Part of a small language model's weights: 379M tokens.
Each number is 128 + 32 x the weight over the matrix's rms, rounded and kept within 0 to 255. Layers, rows and columns count from 0.

# layer 14 attention output (transposed), 384x384, rms 0.0727, rows 343-355, columns 256-383
[[152 130 188 123 147 109 134  71 132  67 133 119 139 155 146 174  96 147 115 135 124 151  93 120 131  91 164  93 186  96 112 116  92 169 116 104 143 187  73 157 130 119 122 103 122  63 158 115 151 107 124  88  93 148 142 125 173 149   9  82 113  41 118 149 138 122 129 127 148 116 102 141 143 105 135 107 127 139 187  99 101 157  77 132  98 102 146 162  89 143 121 137  98 130 142  57 136 148 131  94 121 115 151 110 135  81 172 164 154 118  84 102 149 144 145 127 176 143 211  97  86 127 180 110 181 185 158 106]
 [ 81  99 105 135 110 181 173 201  74 132 173 102 128 112 123 119 117 134 106 133 126 137 135 137 116 141 116 149 128 119 116  48 162 173  89 100 101 152 182 124 113 163 137 153 111  72  62 131 103 148 147 152 112 153 131 128 180 173 171 154  78 104  79  66 105  92 202  71 143 183 127 129 143 137 126 152 104 181 139 204 127 131  97 203 114 134 122 107 110 146 148 167 130  86 161  76 160 100 108 126 145 148  77  69 122 186 125 136 126 145  98 230 153 116  94 144 134  76  25  85  72  74 108  90 100  83 129 119]
 [116  76 161 166 102 143 132 116 152 146  88 104 137 108 119 163 122 127 168 141 151 184 130 125  49 107 143  57 143 132 130 111  66 107 134  97 136 178 148 157 117 123 100 126 104 176 111 163  91 109 151 148 110 143  85 129 152 116 123 142  95 121 110 113  94 122 168 122 138  91 103  96 113 128 131 146  99 136 177 138 174 100 135 139 108 112 105 171 111  78 118 145 131  80 123  90 146  97 158 139 136 104  98 187  97 112 138 174 149 137 110 164 169 119 122  98  54 154 117  97  81 101 102  88 138  79 144 101]
 [111 142 159 172 202 146  96  86 180 185 133 147 150 107 179  99  87 117 142 133  84 123 157 146 100 135 123 160  82 114 130  86 149 163 120 130 134  85 127 120 102 101 105 139 174 115  85 127  75 122 200 174 171 100 135  99 132  88 165 183 170 156 106 174  75  66 151  71 143 161 120 171 126 176 139 114 104  99 145 135 120 158 108 169 158 195 142  93 135  72 108 102 155 161 131 148 146 118 145 183 129 132 122 192 140 177 100 140 117 151  61  91 125 107 179 100  89 115  94 109 139  95 131 131 112 136 117 133]
 [149 114 234 174 183 186  94 107  93 140 115 171 143  75 154 143  78 114 162 213 130 149  76 118 113 117 116 106 156 168  88  88 102 139  70  63 178 141 105 185 125 164 164 138 165  75 142 132 169  68 103 126 130  46 101 141 134 114 147 157 140 118 182 106 184 112 136  78 144  53  44 119 125 171 113 175 126  97 136 146 176 125 140 155 116 111 176 134  68  71  89 145 170 129 126 152  93 120 108  97 107 204  81 128 160 114 127 127 172 151  57 120 131  43  77 108 108 117 128  67 164 107 106  92 115 157 154 137]
 [ 84 137 147 132 145 195 106 161 170 192 159 111 119 123  52 149 137 106 121 136  95 157 156  97  72  96 104 141 168 130 115 156 171 177 116 180 141 156 153 136 133 195 151  80 104 108 109 180 131  91  89 117 173  72 122 117 154 103 154 142 149 185 175 115 138  93 129 122 136 114 161 110 162 132 120 149 159  46 158 110 164 152 186 133 146 112 120 131 143 103  86 129 195 161 118 107 121 127 164 101 104 136 110 132 121 174 119 198 130 184 163 137 167  92 110 114 134 146  29 110 144 109  86 198 136  78  65 106]
 [148 110 158 144 175 101  94  96 127  74  93 130 149 154 128  94 116 214 152 162  98 120 140 116 147 147 163  95 111 119 118 138 115 118 137 116 171 172 127  93 148 131 122  76 126 139 149 113 101 113 128  80 134  99 125 143 142 113 153 114 129 103  90 139 152 119 132 122 129 136 127 130  94 136 114  98 126  87 136  73 133 139  99 106 140 190 147 111 128 150 120 138 125 128 126 198 161 197 100 143 130 130 104 140 169 102 148 179 160 113 110  81 135 117  79  80 108  96 152  78 147 131 100 132 159 141 111 174]
 [166 165 118 114 123  79  92  96 162  54 100 118 142 101 111 203 139 103 113  52 121 108  96  93 162  93 131 139 145 171  61 136  65 147 155 118 120  88 122 166 138  96  94 135 149 150 158  93 126  53  79 113 106 101 143 118 113 129  61 116 125  94 105  99 133 124 128 140 148 116 131 128 112  91 111 103 117 166  95 119 134 190 123 170 136 118 117 134 143  98  73 100 136 116  97  96 123 130 132 127 152 131 144 110 159  87 164 141 127 107 115 187 188 189 122 165 126 144 151 127 143  86 164  85 107  95 141 115]
 [163 111 142 116  79 161 146 140 123 192 109 147 167 126 127  31  84 168 166  95 128  92 165 117 131 186 124 130  95 142 149 167  79  73 134  79  75 154  74 144  83 154  82 183 123 111  76  67 149 129 181 151 179 127  93  73 105  71 127 137 152 132 199 130 101  92  87 177 142 115 106 165 106 154 162 116 144 116 152 144 115 161 199  81 176 134 130 148 152 132 153 129 102 132 149 136 152 126 169 198 172 116 122 102 152  86 184 118  69 135 118  74 130 124 105 132 139 140 126 172 178 116 154 139 146 124 127 106]
 [161 123  70 107 182  80 148 116 152  95 118 116 134 150 113 102 129 185 145 147  89  54 161 142 165 107 121 114 125 120 124 147 138  89  93 112 136 174 113 170 153 174  81 161 137 124 146  83  96 164  87 100 144 106  94 143 187 138 110 149 124 140 118 146  86 119 146 126 131 179 181  98 144 107  92  80 145 169  74 120  88 208 126 198 144 140 135  48 121  91 128 187 176 106  76 143 124 230 103 132 155 134 146  70 182 184 153 112 149 147 125 161 158 150  84 148 166  95 146 123 127  91 161 142 139  93 144 111]
 [153 161  70  71 125 144 131 188 114  84 166 130 171  68 156 168 149 116 159 105 186 112 153 152 152  98  84 173  83 102 143 207 133 139 130  94 122 148 176 133 118 114 137 156 116 105 112 111 150 124 103  57 105 194  93 115 114 146 116 101 148 119 116  99  57 169 102 163 144 153 155 100 129 106 103 138 162 140 181 163  69 175 106 136 138 126 125  82  97 183  98 105 113 114 133 103 145 140 147  89 160 131 139  87 127 145  88  98 119 148 145 184 175 134 138 145 192 165 140 156 168 117 193 119 144 100 134  95]
 [112 175 164 184 162 165  92 128 148 125 121 122 137 131 180 103 115 155 101 198 149 151 151 190 173 151  28 126 124 129 142 154  71 141  84 116 145 147 103 123 153 142 122 145 157 122 104 130 142 126 157 135 120 130 116 111 138 107 107 106 144 163 131 108 134  89  97 125 121 117 131 117 124 105  60 169 128  99 153 188 120  94 170 115 153  48 123 109 125 156  94 140 145 118  77 161 119 142 162 124  98 138 135 136 180 133 122 145 151 149 106 151 145 103 107 110 125 145 148 134 120  84 150 148 134 130 159 105]
 [151 137  70 151 109 153 122 145  84 175 118 137 157 146 158 109  94 130 109  83 115  88 150 122 155 149 143 142 114 104 154 106 177 122 150 108 122  71 109  76  90 123  94 137 152 138 119  81 117 151 125 155 182 115 153  98 124  85 130  80 136 149 132 106  62 120  88 171 144 185 130 100 109 123 119 153 158 151 123  74 131 150 130 142 147 171 129 120 160 159 176 107  55 102 174  89 146 136 162 133 144 129 114 178 131 132 160 108 110 156 105 144 159 179 207 155 130  87 109 162 183 146 138 153 134 132 138 153]]
# layer 14 attention value, 384x384, rms 0.071, rows 344-355, columns 256-383
[[183 101 139  85 104  89 165 147  50 103 156 154 153 226  89 123  85 113 145 148 145 180  82 173 133 169 151 102 174 163  88  97 190 139 116  95  76 156 181 163 132 156 118 105  99 119  67 121 125  96 164 119 117 122 118 109  92 125 120 158 122  70 131 142 104 114 143  61 118 130 116 121 105 148 103 133 182 180  81 176 120  66 121 155 137 110 158 164  46 151 104 143  66 107 183  51 159 106  75 123 137  92 111 155  90 118  67 154 124 128 120 150 168 100 175 108 132 134  90 115 129 111 206  58 119  78 148 120]
 [116  81 131 119 116 115 135 131 125 115 143 136 120 135 108 139 108 168 137 114  91 162 159 150 177 119 148  99 155 167 118 108 131 137 147 126 136 143 156 113 118  93 135 129  95 189  98 154 127  92 183 171 111 150  75 126  95 144 123 136 118 136 155 147 125 177 101  96 125  92 106 111  65 154 137 115 161 164 108 187 194  97 126 118  85 106 103 174 123 149 106 130 140  81 138  79 159  95 125 101 137  88 142 159  40  91 156 150 135 104 108 125 164  98 183 122  94  98 109 129  67  82 101 106  75 119 160 112]
 [126 137 154 130 137 121 116  72 177 114 152 154 138 103 165 132 121 112 136 142 126 171  51 173 117 149 158 118 116 116 164  94 111 149 129  98 143 105 141 136 117 119 108 105 157 124 111  94  96 118 207 202 123 118 176 106 131 129 117 153 167 134 154 149 144  96 140  73  99 181 102 191 128 146 164 153 181 121 153 138 154 152  45 204 152 165 121  93  99  76 146 122 149 135 206 102  92 111 115 181 121 123 150 190 105 149 106 134 133 114 119 108  78 146 132 139  71 153 106  83 132 130 107 102  98  86 116 181]
 [129 151 176 115 148 210  97 126  78 152 126 170 123  93 138 122 142 132 151 164 102 111 200 187 168 112 112 137 198 148 114 130 132 148 103 158 168 132 134 104 146 142 146 140 134  94 144 146 183  87 171 128 149  77  71 134 145 156 135 171 136  73 158 149 133 155 123 133 113  64  91  82 141 116 136 135 170 111 145 166 160  99 151  64 133 108 172 184  54  79 159  89 186 140 124 137  57  98 105 168 152 148 100 119  88 131 153 117 154 176 118 130 129  58 130 152  85  87 156 136 143 111 111  96 108 141 139 131]
 [ 93 102 163 123 146 136 137 192 135 163 142  92 142  90  82 140 150 132 112 136  55 136 100 126  66  60  97 146 146 124 155 122 148 117 131 255 129 137 132 118 172 178  99 113 124 139 109 148 151 132 184 138 184 119  84 133 158 131 100 105 119 155 179  87 120 128  97 124 103 129  86 135 200 128  88 128 147 110 128  83 135 133 175 121 104 142  67 147  54 140  98 103 165 128 164 129 140 123 154  69 107 112 175 132  99 150 133 166  61 255 113 107 202  81 130 131 107 109  98 184 140 132 112 182 115  47 106  70]
 [152 115 113 156 130 132 104 111 102  87 133 174 117 148 150 120 110 203 125 124 137 137 183 142 154  75 126 153 131 100 167 191 145 145 104 117 166 151 163 112  71 171 134  82  96  92 150 116  93  80 116 136 163 121  88 125 180 128 205 149 131 128 121  93 140 128 127 117 131 157 123 160 117 117 119 104 165  79 172  75 133 120 112 132 172 150 143 150 137 125 173 131 128 121 145 135 181 115  67 146 118  97 131  96 167 149 170 139 170 111 103 106 130 111  77 110  92  92 153 137 170 159  66  93 143  92 123 191]
 [153 131  87  82 140 121 128 123 135 103 121 113 149  87 125 117 136 118 116 119 142  80 133 135 181  84 113 116 155 136 104 107  65 167 156  84 112  72 129 125  79 142  94 151 126 161 167 164 127  68 108 123  95 108 192 109 101 134  95 139 193 113  73  87 175 111 123 159 134 147 158 122 109 124 133  73 110 176 124 138 124 144  82 132 100  89 110 133 171  74 125  98 137 158 161 165  65 137  98 120 124 115 146  77 115 137 166 144 130 124 112 182 152 159  95 184 123 124 158 133 101 127 108  71  91 109 116 119]
 [160 138 151 113  98 161 155 153 119 129 115 168 116  76 168 126 102 140  95  87 158  86 125 126 116 175 170  81 107 140 130 155  82  61 102  43 150 152 147 135 122 127 130 141 150 121 141 103 126 133 142 111 177 147  85 132 114  95 127 105 116 133 186 198 133 116 106 182 131 146  87 194 101 125 174 110 100  97 162 148  95 156 226  59 125 113  97 117 126 112 176  97 118  96 149 137 139  97 202 180 170  95 135  98 156  54 179  99  99  99 141 106 117 105  85 159  97 125 119 123  99  79 129 125 165 169 110 123]
 [145 173 137 126 143 126 148 104 106 116  97  95 117 166 126 114 141 138 154 142 113  90 173 142 159  63 110  90 134  78 134 175 128 142 139  83 108 113 175 160 104 171 104  83 121 117 159 133 121 126 112  95 151 104 129 150 161 125  89 148 170 119 162 160 109  92 154 119 122 144 168 106 161 150 130  70 157 145 139 120  91 129 106 190  78  76 123 119 143 119 159 122 117 123 134 161 124 153  91 110 128  75 139 103 165 162 183  79 117  72 119 142 102 219  66 130 129 109 142 131 137 160 141 143 107 113  91 204]
 [207 175  95 101 124 147 168 108 131 146 102 131 190 156 118 151 131 116 126  98 165 129  92 107 124 106  81 118  73 138 124 172  89 120 149  86 110 133 141 137 120 154 140 149 109 156 129  95 151 106 160 151 121 153 105 105 107 148 125 128 149 132  87 162  88  92 107 156 135 119 135  94  57 150 171 142 108 159 168  76  75 109  86 186  86  70  96  84 108 182  60 152 113  85 125 127 122 141 151  98 109  94 158 124 113 108  60 116 132 114 102 124 169 141 126 129 138 125 146 115 143 122 235 113 144 128 115 119]
 [ 75 202 153 144 155 182 159 123 123 188 125 126 114 156 157 140 123 171 143 143 110 176 141 130 172 175 103 135 156 114 172 140  79 137 139 166 127 143 116 121 145 128 137 126 139 130 117  95  98 126 196 187 120 136  99 117 141 136  89 140 119 107 105 183 104 126 145 140 120 164  77  85 129 128  97 190 161 113  94 135 104 112 189 106 140  97  98 150 155 111 130 163 138 103 114 104 149 121 176 130  25 109 172 135 101  83 146  84 104 113 133 142  75 136 129 132 117 136 139 120  84  97 135  86 161  99 125  71]
 [134 134 110 138 117  74 116 139 136 130 187 116 139 131 165 137 111 121 135 167 131 144 122 133 130 118 170 130 131 117 128  41  81 145 130  27 128  93 119 141  76  89 108 138  86 120 152 128  86 126 102 148 127 145 160 133 116  97  67  79 131 154 115 117 117 115 100 159 133 214 113  55  86 164 136 209  99 127 120  62 115 120  90 154 176 144 140 122 161 125 141  97 130 115 186 118 112 146 131 190 133 139 157 144 161  87 153 146 131 111 115 116 139 161 141 187  77 145  97 126 136 144 168 108  84  92 125 180]]